{"num_key_value_heads": 1, "qk_norm": true, "tie_word_embeddings": false, "init_std_qkv": 0.0261, "learning_rate": 0.00596, "schedule": "wsd", "decay_fraction": 0.869}
Each number is 128 + 24 x the weight over its row's rms, rounded and kept within 0 to 255. Layers, rows and columns count from 0. Numbers have three digits each. The size before them is the row's rms in percent of the matrix's.

# down: layer 6 MLP down (transposed), 704x256, rms 0.19, rows 464-530, columns 192-255
# gate: layer 6 MLP gate, 704x256, rms 0.192, rows 465-531, columns 192-255
# up: layer 6 MLP up, 704x256, rms 0.203, rows 465-530, columns 192-255
down464 095:119159135160128155178127126156105130134137099178197134143147157154142122049150171148135149146141137137138108126119102146113116149094128106147094114138117148176154136173122094136155098159086135
gate465 101:131114110109179120141137114161144122141124130161137204101114082078140120146114102145163176100142142125158144151142137125115134149164111158092082160165109102116143116098135102157103119122109136
up465 102:162143084185105092100117121173095144153117133137126124116150099141148061121115128098150138149133111100098119134112153134105078158125083193114133137103154162143118129139119156161115159151116168
down465 097:159124165148074089136108135139148145142150158124147101119123134191122148132166133094126101135122119099134120129139136104142132116159137147086147116136154121101127111088109123124128137120145110
gate466 093:134162109154146151177119145158151121132094092128117145132146105140127129142109115103145127145160153125166082114109135126148120126093122094094121123123134133112145096121097139121097167109136116
up466 100:135143125135123111124138165116106109112137123101165152140141106093126140100143097156124107095152129115132137150093087132178151117166166120114054128131137179139134095110155113115095127152169127
down466 094:113138101095132118116180133061160128099128145146117148153093091175135106136118105169117124120109116191108154139121105145140126126164103131088104118129107168171119126131141120142140133142148127
gate467 105:145162120136126143150135100146144155159140172115073084134126110136124148108117129126190124107141122120147159079127124142135107123116101088102127098205101156082144135083126116130112143161159113
up467 104:180084134104093114172118110139098144100107108143161146114133159122145121101145129126127095140110093150117152119114162130114151120137148156164147130106176104150101124136103118138143120165124144
down467 105:140141135083132203142120106118180140113110136118114108157103088083121108106150099116119156153084108113135153116147094126105149119117099154101131182125124109147149136182148159115146079160115121
gate468 099:130159136096134124122142109142135158152093127126112163154111150126125156102121163107145098155083133105128215146104137163138119163093120111082165132112125123111100121108141125086146141128143093
up468 102:111096140109162110178129151135147133132136134109188075090150145094107123122129126102098117151150106158109091141126128139139169120094109153148176133072133092103105120094130090131163140107152125
down468 102:139131098162129140109057129133168147134148101118134113161115098120111138102117141149139140143093157121169157140142154097132135165130120175120131138120127129126137120124154138114129123093149148
gate469 100:142143171076149130107164117122134148142134119135103095114118135140162122146114115088161145114154123139160130138168138157099082145136138111144078116184136135126132139140108127150092112111156095
up469 092:136157128109073093139095119132170138107120133107142073136109155133112137137097120175109135119170156101108109132093126121133136102146117143120102104110140103098154125127072125128157141085118150
down469 098:109092130124173115123141126070146165147141155134154139134145113145184112171114137102155141142110135133115139141140159111128120099135088128128124098145105140176159130111109149136125117147154121
gate470 102:115071123087116127159106146105136106146130102148106160103085112162148175141151107153157127147144104156135142127117118092146101152107083150145132083105118149137133103158172127095108107131094154
up470 100:117134169137162124151139151117109079118210109161176105138147119128143121092172195166133110147144151134134116119111076150179116160111139114159144119136133160161146115149144144141135134120122173
down470 100:134148103127142110163120132162117134115116179187159105095121165129140137139133116133143140122145107102108073145101118080140141129143133126138110159111156132127146082165131161151120091134120120
gate471 095:146080151162157118095157106118187153147111097102129112114127114130127098125132135146127099107082162104119110137114116107130157142190148135133168139146096149100114135138134136145088164134127105
up471 098:073121152136099128121153098111120108096154101106151179175150157127135163178122129086132160156141170122109106168141134173127141156151101126168118091115123113109090137143102109127139173179142156
down471 096:089087115128145115092117082146120142118108098142171149147130125170119114101159129094121126126125100105097083100132108147125128106125115125114126104144143133108099106124147105119109145108171147
gate472 089:155122160096098087157143171122077100123128131122101169134065100148130160111124153161139124108083121105138128124130106135138109177126116126139162108091120118122151133117110141103137101161128202
up472 092:088144116121143074154144135166138133111136117123108180117108148184132070180131135126143113138129154112084126129098123084077107106165128104122122110108084135116111150159121142166115159126112140
down472 089:155143196080169130142124119134131134103157090103145135112119141121098189122097107094159095141119155125141126137158119148168136085143114131113129134129125087123158129104105085155130061127135158
gate473 104:142117131146145123088134122128074103115129080133112127174140159108113148107151086139165147179148110159174153132089109142115111141097095125135131106129155195135099118142131166125146162110113146
up473 101:136104129112204128174073164121136164131111099192089160153151153149145113140106086102107112046111113099161154090123143105119097151111164105124178113101127112111139118132148106139103195156120115
down473 101:188105117173122140141154126075170126120137124120101104134147140063132141117107132174119092129117160139130119116143118097125088111135128167112153137132149184147155080117138163118130098134172155
gate474 100:068100089164132154110164127109138104165072116151130144131147115131156132112117138153142129150132139144151111175122128097113086141080160118134122088169114145077064154163146132143136147099110123
up474 096:097146129096129091169156107119104110122153162112158141128140155124157164142115165122119135107108098104091113149125171080105159129165098086173159173121119088137122126164094124085123143126139179
down474 096:132163155121139129154170139139146166166153137145115091152106122085139142106113098136181118147140110112072138161114134101108154148093159141132140083134093117135093056114172145158143132122120123
gate475 100:114190106143102119168162127096124058111145102092107152128144098155158121130127134075201090118133144137126116106145144136096133101090129184147075113106125139121168118123142118183148169105093144
up475 099:092139149156153132140114129098109123078104107128123082113156116119168131121136117106107139156116124168135125132119152128141134173133106121145130138114139158146122133155080161126102116113114145
down475 103:110108146073125136130162134144115147120150146157168127132167132135111161137140158092194167134086133139142134153119144139104119154122143103139132119120105147085081117148148180159124149165127114
gate476 107:117089114105125132095174152095122091133151138154167116085144163155157162092153136186101133093133137140109139135108109159124155115103135131117130091131126144097156131127139119152087101109131131
up476 102:158131144130141181099105102119140100132126162120080160154121114136136091151140164098092071130131113133148172154152131117160130128164136118138152135146155101133119143116117113113119138150089117
down476 106:101154153133116092137121127142132179135132113122153140159120122119108155154147149107136080109148126142118147131140180161129125096160154121110145145140142171125136132074137154137146084135127107
gate477 102:132122142108139142127131120157124083118096127133136154099153123137106137150125125143124126099125106089095167119109105113128157122152148104123123107118117098086150106143148133107128130126111110
up477 100:149128140111111130101131111168124098087171119111147124096143136161124094108086132148105122165083137118101132111135108162117127147148115087118111113133133114136137175118149159161120186145110155
down477 099:107153126081099152153127142132150144148122141106133137151129109130148122125170088134091106131149123121129134134123138158136141122129152173133137178130132112104129102167148091128115132164148147
gate478 099:120105121185134104168112129100151140133128069079112106140110150118101162122151124169143146134131180163115126161173116172145133140091124117131123146147106137115089104141117094120101114136119085
up478 098:126170121131114123103126133128152098127115105129150134173092138183132105111117174095105108124137127125124169144133170124149125141124113117134103161112171127118049109109166132125140130142140098
down478 098:115179157143135090136153177137097122120142123078131105151092116163160102144168166090132117150164121125109147154163122155138095090119125128149148160131112123131160177137127125144142160104144081
gate479 096:146113141110107115133086095158127114112091134114117143125144135097124146114130101124114169124099121147124144137099116143146115114105105108122152153114124141146150130158122098091122159128175143
up479 100:144149135119127152087124119116088149140151130111104154106106134130121104162114184101078106140098118126110133109110130128163124115118095097130102128127117143100143110118104063142111115139152140
down479 100:133132128152133132134094128104072134133179137114126137159174148112174115114135132159104145143124148106122161127153179134141089145149143124158091122116100124129134153139132141102140131135102100
gate480 101:114139157152099134131115124123092153131144178140120144127074149109091117128142169099116107138087159096111098134101143128123128097079105118099127110114170141148120110143153097107105129119122129
up480 100:136105113151074166090136157097144140139133134082075136092117173132123141128129090137108124109156103121101165152134135125126140158117127112136124137145094108137159133147132090132124160132114138
down480 105:154139108109142192163156144119099124147112162086109115106136141107164146124144133109124141132130097089103121148122132145114141132107046115086116163120129125133161152115108161156148173112141102
gate481 099:127117137146178164106137093125150188159130132152127156123121108104168139113133176122130096140108134085119151114085140078109144124151148118148123172122146072125120164123139117109144154153116134
up481 098:101155163145147139142113137164118147121101115165134162083152125122096129100167110156114120135126148128110152127074145125135118173136121119157156173099101136122101154166155139164156123151133119
down481 103:148143124135120110141099139125152146127128124105097137176090098159120150165143111110112145139168136117158064098120135104141081119097108156164095091101135147151111108113151117104126104179130117
gate482 096:154116138143156175154116131117107118125129179149139132145135174102127152103170143174128153081088149176138120165114136141135110127153167137134119185149143132108110135133144129130121149145124137
up482 103:149107161156139104138136194095100092126166147126142147095136142083100095094134127171109142123119177158134119181129143149132120156139120137153120133127157159107144130175115143113128107105120145
down482 095:112130160139131129113125141128095085162176133126133128092156095111126114112105134142104149110072171152118127151127132159174119145143102166155157109120126155099136111115110169089122129163112124
gate483 104:146168119143131147129090123108177114109130153140132126091131140131103158135105125145117123130117124172170097119131186145096109125167151094189134124116128142101121087137087127134140102166112130
up483 116:170098092118140099112143092161135146115136105099147106081155129143141155128100104102132098126142126133111130121180110160151119155124109105148147082148156131150156094105145110122187152148107127
down483 110:166086114107154128114131089169133138109148120114149112153124134129166159123099168139127148162136135162108140126139102162133106136084123162129091098138108129150108138171125145133134132111144145
gate484 096:151149121130122163103103071129151121157094136135103102162156138117108089097138121135117096156089108121117158132166078124165136111109142115092094122133128128098108144152166145142160131111104101
up484 099:112113132106114100163126139119127114161186142169106122154119131104104102138119168131120140115134107131101141112152139134152141080136108073128143156135134114162127132112129099159120150137170089
down484 098:136150128139139176128117118118065146098138122141159133088139140099127171110114148114126116116092117166089157113155145096123141134157113097126147175116129156129131124137094134088125150072148136
gate485 098:125142117115113165139157166106101102101095169151110127163085142149137118111125143140101127125125138127124137100129163112192149155128141109113115106122162117109144146120104136148076148135109061
up485 091:108187148147140168111089120115145104114154113109107135140146137134123131122092100138148140118147117093159156165125139162153115108101114087116139155154121064141110108137144119124175168125106113
down485 096:132121111093122121108152092130069145139131106110117129135127134122157180141113142100123130125118106128119094124151085142114154122095103147128153095112099156125131147170145072123133141117131170
gate486 098:133147131135088077140085137130168117135135118100132099089097173147140133095119139110101158136124138153114128146142067144163124094114135161104129106072148135134149117151110160165151132082134149
up486 097:112133120118125136096144066153127132154151110091155141151108102139116129102123158141109152138121123141140122128137166100126130168114140131137169154118169127123144096103078181102134133121109096
down486 100:125165121179125118141096161125111114119145115143099117144124110154125104116119100137122145113132169132167125127142134130146102160140093128090069129134146116125151113174153172127118160150130109
gate487 107:095152139099106126121143116120150091131126162132138138126101159112135146104134126127121091148123179134142095112093105115115091098138116120136124129125114138088172153134143105191089092126111140
up487 105:117109147111141126156173139165132105133110109122148133107137099129095125107113142141130124118142119138131100138139147108144139115136116152201145166155127117120138088157136125135137129147132166
down487 104:143104139090175111113137081148101194128124148156072099111096165130108122156175108145075103119111118151141134126173124152140098112113156114132177120122130121165155148057126139118090110139158133
gate488 114:115117119081097101119140083154131101069130123135120147156150162130142103120107134144145126107099169113131102137079078141103140144123129145132129117103152126156086162164108144136166125145124128
up488 121:140161143165182104109115180116080126149116124124137123124102114112126150113161158119114140123148097078106161165109199125167121137149134154150118148127123154105120093107157093119104119123131138
down488 104:152125129151099159111112131126120136159117117141096136090087140131118127124099133119128134124119099129124123165182149090159117114119158100122146110134125114084135125181127102149135138095112110
gate489 100:117153116160127107101137145132150130139130047127101154101127124127122094119127119105138163108135108128137163086134169117124136096131133163145077098137135128151154140131144094117144118159125155
up489 099:157117147120105163124099134104110107128114136160124106153143112153141133106171149113139115160172136156095085177104093100073115119102141100118155142114122138125116117135158186147128117105156085
down489 100:122135147114135170134140104103149139115093138102149142117141152077138126084118123154143179070137134140159118090161127150127157174124123132167136133113089134190197160085108163091109072153142151
gate490 102:146159089115165104126127152125167143149161108142095090123119145122128149123111131087147146108131094115135109185110128102113158147085115115094095118132106147141139191126132165133132117134143086
up490 093:111100112121122194105138121140141120126127125124120111117113106121148104145129122122162178095140147138103113135090147123110126134135169136117077139118147127107138126156124120123140091117140116
down490 095:121141124148136175115196134080147119121135139145146113094122086175194121131116163140113095118139119159143132092119098135147149099141135164126150114124119132100139132078146145138152070112143138
gate491 099:113158130079120184143142097163132124136111117107132116137154111150107135092149170114111114139108120164126155144110128144133151134131122118113131156132120147087132108122076075161098147107122121
up491 094:088160110155076153155099105132129104099120098165141124148096159150112133126126110108179138174124116141138126136123144158136132122116137111140132117121093129119068085114133121112099184116137128
down491 095:109159104113095148123119097126182172129140132133145093137117118112155126162094083152071121112131125121104103095123094140105153103126090109108146118125143115111115149102147145171120129123160154
gate492 127:144100117097112144134146144159156160135096124137137100143114142069103106132149115143121117105098120134107148156106128150121122141134171095136139121106161108153086143125116103133151181175135137
up492 110:158094153130161104115121110133083125198154172096134173085135116172126139149126135120191156114108082125157111105161129119167108158120108131143118120104113141108144119105142144127132117106122130
down492 100:092147147156100096141124137149111097071137101146113119125159131148165141117137132100144128137127113132119148120103113128126082134132113137157118096147123145105103108192088125112137131153078109
gate493 106:127148119172137128115136132160147134107137146160152117077125138128156110094117122111155124147132181151135148139116174117122045114103097119146143112134120106129137116170112188118124149134169141
up493 098:160104123121160110121148108147062108116107135095157092157104092132163147151128135163107146111121151128135142114145085171163173132108176118086110153129114129123129145115118061136169112119142136
down493 096:170117115151144132156114118102127136141145130110172143121102166090104164130124129116104133100126154136109159090124090112129136188113156145153120127163128124112158138098129106124133086111111116
gate494 099:122131168164079133170118092136083122137122119162141120078122154125093116135170106115111120123146132096111096123093094103158136156151156107182117132155149176137148112134147120139125140100127179
up494 099:165121117125118101139078148114111153143116155102082154111156136139086139100121093093157099106122150138134166100117119123098105113092120108139174177130119164123092104138127133147110084110155115
down494 096:098178091108146144143122130146124130121139144155135112120130125134142115113127113102111123143124113116156137099136145133088124111143110100131106166132164116085133166068107127142144143122120103
gate495 098:139142122126126127112129111106140064110104107183121106129136169116095073089130124143122111134177135130092137090160137131144131110114149119135125117153097116132126141183114109166160134134145130
up495 101:124144125152133113080139150145098154162140110118162161109157118134104126142106096136167136098109122120082099115145165128150123162180126150164168098135133108116146142093110116122106098181137157
down495 100:176112148124098179080065134148143111173086164099147140153138151094130144120080076157117117081118184119135132127108151117178161136114112124110085120132138107153094145104156106085121117161119126
gate496 103:123126189143126108121141062143141108080127177122119147116146094164098121126141131155159103156113105187113133159140124146129106123125135113145117130067132189115144149135147106172100131143143117
up496 093:106135131149129143130124116085099086108180119114132145172145098158148147134129143106137130120168111153140113097107127121127120146155121088147148132170091127170138092125116152156132138105158099
down496 097:142131110134114149140153094111116177130108158150120183084104127096117104115108120166069154106115114167130158109163145120124172181139146101108114138145112125118114125100162127135083089132085115
gate497 098:112127101163097146146129091123155137156125146127115099105114144142121130154060118159118185112100097112107122135156109121092105117139141115101156112104127138120108157118140132146096129145095154
up497 104:130133105124125150072157127148143156093161146126108125091141135110118129104059124121138107100137136116116133094130115148122142108149111148096096191159129100148130167153133105127148107168102110
down497 107:175162101095144133136098127134173175123112115107138112119161122113126140109137117103104107127135161153078130109139090111113118113125136149091128130163164116143115144125119103125108195121094134
gate498 098:116128146112105174123112130102114135119131155112120143124163134089159143130127150121131130128124116165122119138118106163127105111132115092126092144129090104109127122137101103110124148131131142
up498 100:100140147151105147175155135109108140152064141107133147122124138131117087129084143124096124116143069186124157129131087123097155137158142112105138084148164161144113159096131107091157135153102131
down498 098:121106116146098097151136106102167167126109108134144099160106096117133151140141123139129081138107147171157131083086134077112128171105155115113172144142119174140089126087117149129156074146126148
gate499 095:147085139127099128126128132068063130153078122114123114140124109161118110082133152063088132141135141134093095117153129111141111107103131085128162113101110095099155142098121173087142144138095151
up499 105:132137092135122168161139104082163148120140168135140137141128162089139130116123136149136109119104123157100113162131110083103085098139145131148121124172113130164130145088135105117146109127137140
down499 103:164125107102129174120134092089125173108164170160119118152069131146177136137098115153116098076168105155118108108129147093098135108090147115123120128131116144112119100120107135144125110127112080
gate500 100:163118071129100125126148121090136138100110141141158081120089096109127102138162106164107104113111132108126131141123136134137147091149151115143139079167150114156127128086097101111138122156137143
up500 105:160124139137149080119098157161132117117106121131112189110099136128085126138067125135129168141147146133129147125116094154159178123098124128134134140127141116116105146150149102126114122123128091
down500 092:117123157113119134095147138134137121118092123132119083139115122121179130139169097118118116118145085174079134140125104123152103125118133125146153124138161096066167124168108097150151113139112149
gate501 094:153177093120113130180136084104115127110128127129107161167121122123089121165076140100154105100145092116115142117119152133125130096095164084126111127134114116129171135168117159145125126134096132
up501 096:139105139131170147146106085128100096137147116112162160159122109154188112118122139086126143125173095119141137126078092121163158153122118130093134141157161084136109112174077124111110180126101127
down501 097:138180104130086106116141126135143114128126124120167160132109075139111114160131127155136087114109086113124118098177098139112144096129152144123147172132113161111109154120114114151078119139130176
gate502 100:132130073133124113147160109136151116096126113185072121083132121114163129160135134122165102163104127112090149190116134137124096104116161060093133153140173166113145159166154126140132103125108133
up502 099:123112170171128124119114115117125126137139157122137112091139121123102128121124136123118125145121093139167121128119148133145094120096110170169127118137116124099113146109129120126113150138145139
down502 091:124124121132118123142134108116159126100101115158097125131077108065127133128106094156130107113129111157094161165135120117135181131132154151142122125110150075081165143104141131125129141142141146
gate503 096:148150194086131179147095116122112098105147139119100155133131105114147169120162114174109115156128105142160129170120158135155088137139139159131108150134127145124107144163099113131145131099083096
up503 098:135104089098151135146176147120071105076167120099081114129130113137121121168107132154102158151112090207103073094087098109128132167103118145135116117123158082123115132093119121111116117086138132
down503 102:136138154180125126153103166155117161157114164148118148123128129145126122132146106099136092119117140107180144138101128174117111136113166083102126139161132154132108105086120121076113088091107129
gate504 100:093141110135137105106150131135120135127124139109140081138132142104127113133157122126118044178111178175123106137152171121120107136165140149037128163116116127156117089144161131130128140137123103
up504 109:133087113131121140177120135129157145112118142094112106106132161157100115108097145106137165151124071185136136120082132155150134114128150117110139101161142121110135156176125148167110124185099115
down504 098:130129103156118107099124156155103167116104132160091107114137133139140116127113145112127115162164139181138132134115100169111126162142110142133156135113143147110127144136128125131138169109117090
gate505 104:154205161147133092118138133097118106129141090176149164122138167086101136129137151155164140101181180136126140093168153128146118133167110129116080140143172133110105107129133151107156105116158154
up505 107:124072097135122140125147077117107142123114129105138106178088121163120109161097076110114112137144149157144108148065107093101137180107080116151154134094088148140114110096123110148126129104166162
down505 096:119173074172114186148067087111114155128117145127155166129119152105162121164170117085110084155154124161144088118076119113125123145098123085134124095128153122157117128132116167163115128155140154
gate506 089:152151084142096140148120097155119127129146131084153140141142127140142087120073124116138102175146111116123158116116104128088144160133209094134091124142174153155093131155145135148142098136079108
up506 098:079103112113160124130141183146166150099153159123122079109112100111134153103122119102143168181126097125137159149141136107136129150134089106122143128078146109112149103099121099093132164156117114
down506 099:156162129110122156133137131164099122143119108105172127109107151104148172103085121139201135137076125097144150141155170133117099105135182084142108142160144159108068122152110115139104117135109164
gate507 100:119152169139165121136165110143117113171112114158120103141111124170134137075122098128103179141097123150137130151173131130140083126089087126131105155127114156096101105091136150088129119158109124
up507 105:129118147107152090091133142123107082117072119098099112157123139148127121165116138138127127161157115124120110107116120140192104142125190102075115127093097140153176107114103123149132112110152119
down507 106:158116123118114091122117165146102103148164120110095173127089118121089125107145130142141118112117155114093144150124143127147133096137123089091138132183155150135069150110097164106121149102075129
gate508 099:119140120130131087126111095093149116115113118139120096116080103129156129126107126139104108138127159122115139160133148103119084136135120098124076141076139116138100106147122123122130124117107159
up508 093:120124123075127083114164137123108084119169125130131127129121135088091123164106107117129113118141143141146095142182130141115077135138114088177096089135126194117096111129162122127143127120130147
down508 090:111095192097162131122129124156137128122099117099096121112125114148150126127141108127112187139115107161148106133118112162138144151092104134077130158092166130145153132157148163099121105152133160
gate509 100:102127138132130114100107117110146101103136091148151094106117145150128129123144142144169150138116121147119095105167130149115200125098126144190173117090159140127145111169132108145175144119131125
up509 105:143125096136138117158103123133113119148151162130129167118092142142082122172169121137103140073113110112123111097138127094129131113104132092126167078143100139120177114086154124121110113142151134
down509 107:141123149149131135088094155087144124132107128093167149080099144117134130141126152175095113082106155106134093155149122139161117143123153094143144064117132097139107114128087119106110117136099158
gate510 098:143085129154144079167142111114123111092133070122089128121112141110132147141130135156102128107157177148138141177118119123105164090144140099120136128124163112078158135113118143131125185146116139
up510 095:140161171113110165102101176148089129112074147142123127137185105136083156108140111093143122134094137109132115150113119166119163125118127072130135135159137143174153094095150112147092091111135148
down510 096:159137104088130143142161095156112125141128093133156107139140140128125138138102128141139084103176127091115157132115148118099170117129129128105165130147127082123093155150145184135132135140139134
gate511 099:143120154113139122133152111111150099172156200127114087085117139153073141103136127118125142098137112155151150103161126142129140107136118118126156099185164139163157128140134147166120116154130083
up511 091:133146112155116149126128079081134139144114148119156123101121084126137139115109122137122122120123115110166101124138160138138084115116141133098097145149115171105073144089112071139120120168126097
down511 097:134133115123114171142172102124161152075107180119153098108143141107098118143117095116152130111132115160101161132144138130126146174165122116111118131102118115116158142153187112134139163121139063
gate512 102:125146131142139157102142123126109109077099118156101124138128112106106126102118148121184171127133132095169125174121105151117127104110112076141143122129125108151132153100137118159146162120108113
up512 114:067114141123158112142116133168080120133134124110130115103084134102157152139151092140186155112142102151131098144135124114161124121133164156121084123174101141139165152124160113086172156166150144
down512 109:142120127092142107098129097154110143141113117108158164173087100100132142151123136116120113145126137128163121115132110130087145137135144105125135112156134135122134131051122115135104140149129173
gate513 094:160141121166140188119170106095126144136115140129132145105108133089124104152115158127127113130105092121148111064100109152138143103130085125134118114117092161128118118166162073122104127141129178
up513 093:128123080133127161118150124124157134132116120138164137086123118157180139156102120096115156149064152180104134173157099143063137113160095125169099118154122169144125115147115109140112131160088156
down513 099:133099130135116183126129174124152159134094134139118126118181167171108136181115154127124151131115116094163145136094148137135076106099119113089145063153183153101126135154143134140127146156129100
gate514 095:142112162161160151125118133152090136104141167100118151125153148143120109124136152081114130120121135054115152127163119118131165120122111108129124129086118126142115113103124146104127145152124168
up514 091:125085116119117130108148122111135090134104148122118137140193133117123109130142101124129106104117135137125182082113115120130128114152138102130126098177139145098157146124176143143095101123152144
down514 092:138128141091147167138102100179116095117138116123116125159136114128099125135149109146146099127155112185102094128129124120128116157119132107183159144134086118144139126152139054149073102127127084
gate515 102:136101141142142113122192167128127166173114127087157111105134150126125153109087138122094171117112093126113148111138130133085153166111059143103105154088110120146149128124075142067108129115155145
up515 104:128118133104103109123105155119109143114133104139128110097114186121105132149167144158108121142127144088136145178112118161110120122095122127112118096119131149152077079094088127088115163109112098
down515 102:103140156176148171140136128166104127086124120125094136132159127129112144120100150129134094167135106102121126145170140146105144114125114124105132113099128107127138128146113094098109119140137134
gate516 099:126138153108140096154088106160095128145144134162122146141150127112129058113115216120126093118116137144095132161089141110109124172102120142141059110150123155119117204125106177135115134132106137
up516 100:205198107128156125137122117114154096136140126136094147133120101107108130134091115104125138111133144068125155170170153126137133144172097130106096107147117130140150136140175176144149121180104146
down516 098:104113121134123114105136143126130081144117162124143144143108064154112155160094162130093087110127166118122100146122132135112180119170128120075156158165110109150134164105111147099162117136087085
gate517 102:143130130149110100137141100091149097139130144098135087124120164135128167122137157090095087132105177162151110108130147092102158145153163099137141146144137115139137088134093126104120174128097156
up517 103:134127144140129148123112152144125142113117115149156141174138134135139144133097150121150142157150087100126119108146102155140133154119125141159100131110142132125161158111115138075134142087101100
down517 096:105121113124112086143115126129128136089142129122125094112138133098127148144093133103135127096113133143115142110111135123101095086155115105159103148124137120125051107159118126109150139109123114
gate518 101:142168166128164157121167143172109097132155128145133156132117122121121165100130153153086129117141172143153100140161157115125126126150160116175124114113143116101161096110095133129122127145099086
up518 102:133127154124146137091166105141154113070160146133128114108126133130064129128136112123126138134169126131126133109154085115118133116143140141145138168107139115132130129144130154081096092159137084
down518 099:125110125157113119107171126118095172146132117130119162157077081152115151150180141128142132140106141129151112166158123150101137113142103107153149129134126127153091132103157112106143173127143140
gate519 092:150103131124135119157106158101104115119089144157112122120124151107110136124110150092143140115156107073120168112090135156130103138138139088138153140157131123101102141161090108120120132125077095
up519 115:125134120153167145111152114130139162154108085122137096163111138098110113123095086151105151136121148177156119131157131101133133146156147137137146127129154130114142109091114125097150124126129168
down519 111:144119120127150122102147135132141104132095135144125106173117140130159100131084078169162159127160080149162161102127133118104104127128133127156129101155158137120154177112098063126123127118119155
gate520 095:161116105110122092135118135122155131146107133120178140128123147150097113105140140199155127080102108129132110150120130094117097150104150102162168116170162118099112128131110148131109122098128133
up520 097:152155091166132163117088106147194115144151085109116131183125105127116117109119132140143147111135186140121097147137113128128113132177138168183125161126110157121102119140155151118130121096099159
down520 098:102073125125133102117152091137125155097141107121108106134157132156148112125131116135123129176151131129134181100135123147169129128098106135113143136111145114107127154107136155133149137117129163
gate521 098:107176126111093111131182117112171148103088155109136141127120100128128135133148138133073123117101109132122095144165163097111139132168147125104176107198094109131158118115111134097139135108175117
up521 090:116169141147126094138139129141106111138139130142162166129109154145128119110149112158195130173135115133145143137154107158124139079119133119125125093110108169107174131124116076132103069183155136
down521 095:131121140099098130122128103077086140152130098152121153137129137119112159183120136101105143142139116080171090136125140106138092132106097117143121143100138134122109093080138133144084156105112134
gate522 099:116095124133134122105136102139087113127163159112119126116144110136124141094107100124131126125122124161159122093124135112176135126154150125162123142107120121153117114085111128108118142175097167
up522 101:148102112110112126091137135166119105128112129118126094120134197136144164131118084144179110175140129161134133149096099144102110141112114139093153109107100149118127159123178142134151166159146117
down522 103:100134108143149113129122110112155131127143120130195132119129116140164130100147134118118157126117092136158130179121123166104158121105137134084117120153091097135150143170132080155151121116140125
gate523 102:153151125165123101142177107120109166121107185143133117131079119104142146163092152150127144130151114125114132117108157123128110139186154161135123108177145161116135163116119108117099149162122164
up523 100:126131102177100165118102114110107142109128125122126151129128107124118137160140140141119114151067095142115131118122126077107123135142124100118138105094156119152148117131097137150133114122116133
down523 104:168130074134112120115146116115130134107118149112117130153109146107146150144162117140132146133129164157100142098137138159117161130152123149122150132146162121131135145129141143148133118140147149
gate524 101:107091141131125150149125190084120151096128110112125145126133161092144083160178127118138117095138137087121154191102145105125104135151141147113139130116124131114134128162143141130165120116106110
up524 095:134121101145151167099117126073148125139123179138110127133169143145137121150156137166138149111182154130129164119080137133160118139148144133174111132114145110133101161146147128161111115156119133
down524 096:127121114127104113115112161143138096122148142171138095161076150114122144162074123144131122094128136126079135096139113104156127155151132142120102133138076078088143154144178123134106158124150122
gate525 099:173132120151146142124161185109138122115157133166141140133109157174131121072128125176113163125109145166097090077118118137125142114131164144121132123125165138147144126139130133158077110130149124
up525 099:157116098159108112136064103124102147132120118150138108129181125092168134120166145134126111160141168138131134132130138073138126142114150174123105151111139138118175128133131130154126089099093121
down525 100:156131136151145108158134125106077103107131120124130111117121140128121174131132076151125138140130118103100101126121173111106086131100122113135158086130088126079131080137127117142153100111117133
gate526 107:110105114112136143072062085128136109082118112109136068088114116155155127127108120147150162148154122125121084123163118139080112105140115142128142130116158142158145150127112140125168127107139137
up526 100:125166091076093080166146139154133105155117127135102127139120131108107139140080177098109122098093124114130119110101143115157098116131180133141136126159116100126103138094128129092102109172114143
down526 098:139155119138114131127137102132147125118105130084132151127137170126135138113083131126089064132105127111110124139100107141114065113111174140109159106172120152100126085098109094095100102118110132
gate527 100:127126121163124153093129101143090079155117131138160153111127140151137163113167142130119161130144041120141138116147142122143077101078123119149123166156132152128098106134116112101118131116126137
up527 103:163122106122095161105112137130116119119120121137117163152156147116097121109151097130140135107086128143160171087130150113099122144123107127135083160140120155132117132140136077123114120114117134
down527 104:137128134137152167128122144154109094100126067134085142134125153144120131145117168128137163115124126122108133140117096091078158128161107115125099119152113134143088116201164148168137180149135165
gate528 101:148093094081126120103152142126133159117125105092183124130146119164190118101103165154130127143078116153176144153150137134131122093126133159139158106126144109134133136086101142129132073132089149
up528 099:085112142156138124136200174118158110102098108145139149113108109103127090114109119140154139096105142120148158147110152081081165154160092122123173117152069113137134112115115072143135134098107146
down528 101:131105120099182116152080097121148114128159115089163177117129095132105131122109132126122154089178159147131117112101123137119139083161164119101108121156124079140154150110106143106102111145132148
gate529 096:125119120136091109158143129159099131144132162130174139097133165132131145153153054146127109110119106168121118152081062122134124114124130154142151128138146087130167132129127126165133129159170134
up529 095:132159113160132115103114134115071143128124111110156138134116104166164166136098134133132134129180103127120178150128137147139124165123140090164113102122144147163121156100088106121104122114127128
down529 095:146149088119112180137131109087113135093110106149152117131161121162128114135193136125116141090087085168107116157156127107139118116097115123131144089120092115154157160135196136193135169141088130
gate530 101:119146165160140130107147164108128106174144146098158144116151137122167146130136092160114118110130113080123141110139134129141112162188096146125106141159148110077094141095140120133103154167133126
up530 102:185102145145123153096151135176092084107123098149163134130154158094074115126104127109134077102145111091157116090147087100169176114131104120147148125139125107125124156158103111159097151137157088
down530 102:169126178099110131148129099117157146117087153099124109144132121096103135145111112120125146132114146144119149127131144095163124135136142113096111157133132126155169142129194126100077130115129153
gate531 095:133134116143142113085116145110113112120080114126085109113103128111151139102106114121103141166115107131143105135139098150126170097117100122124132131157109100132137112152148175137109104150084162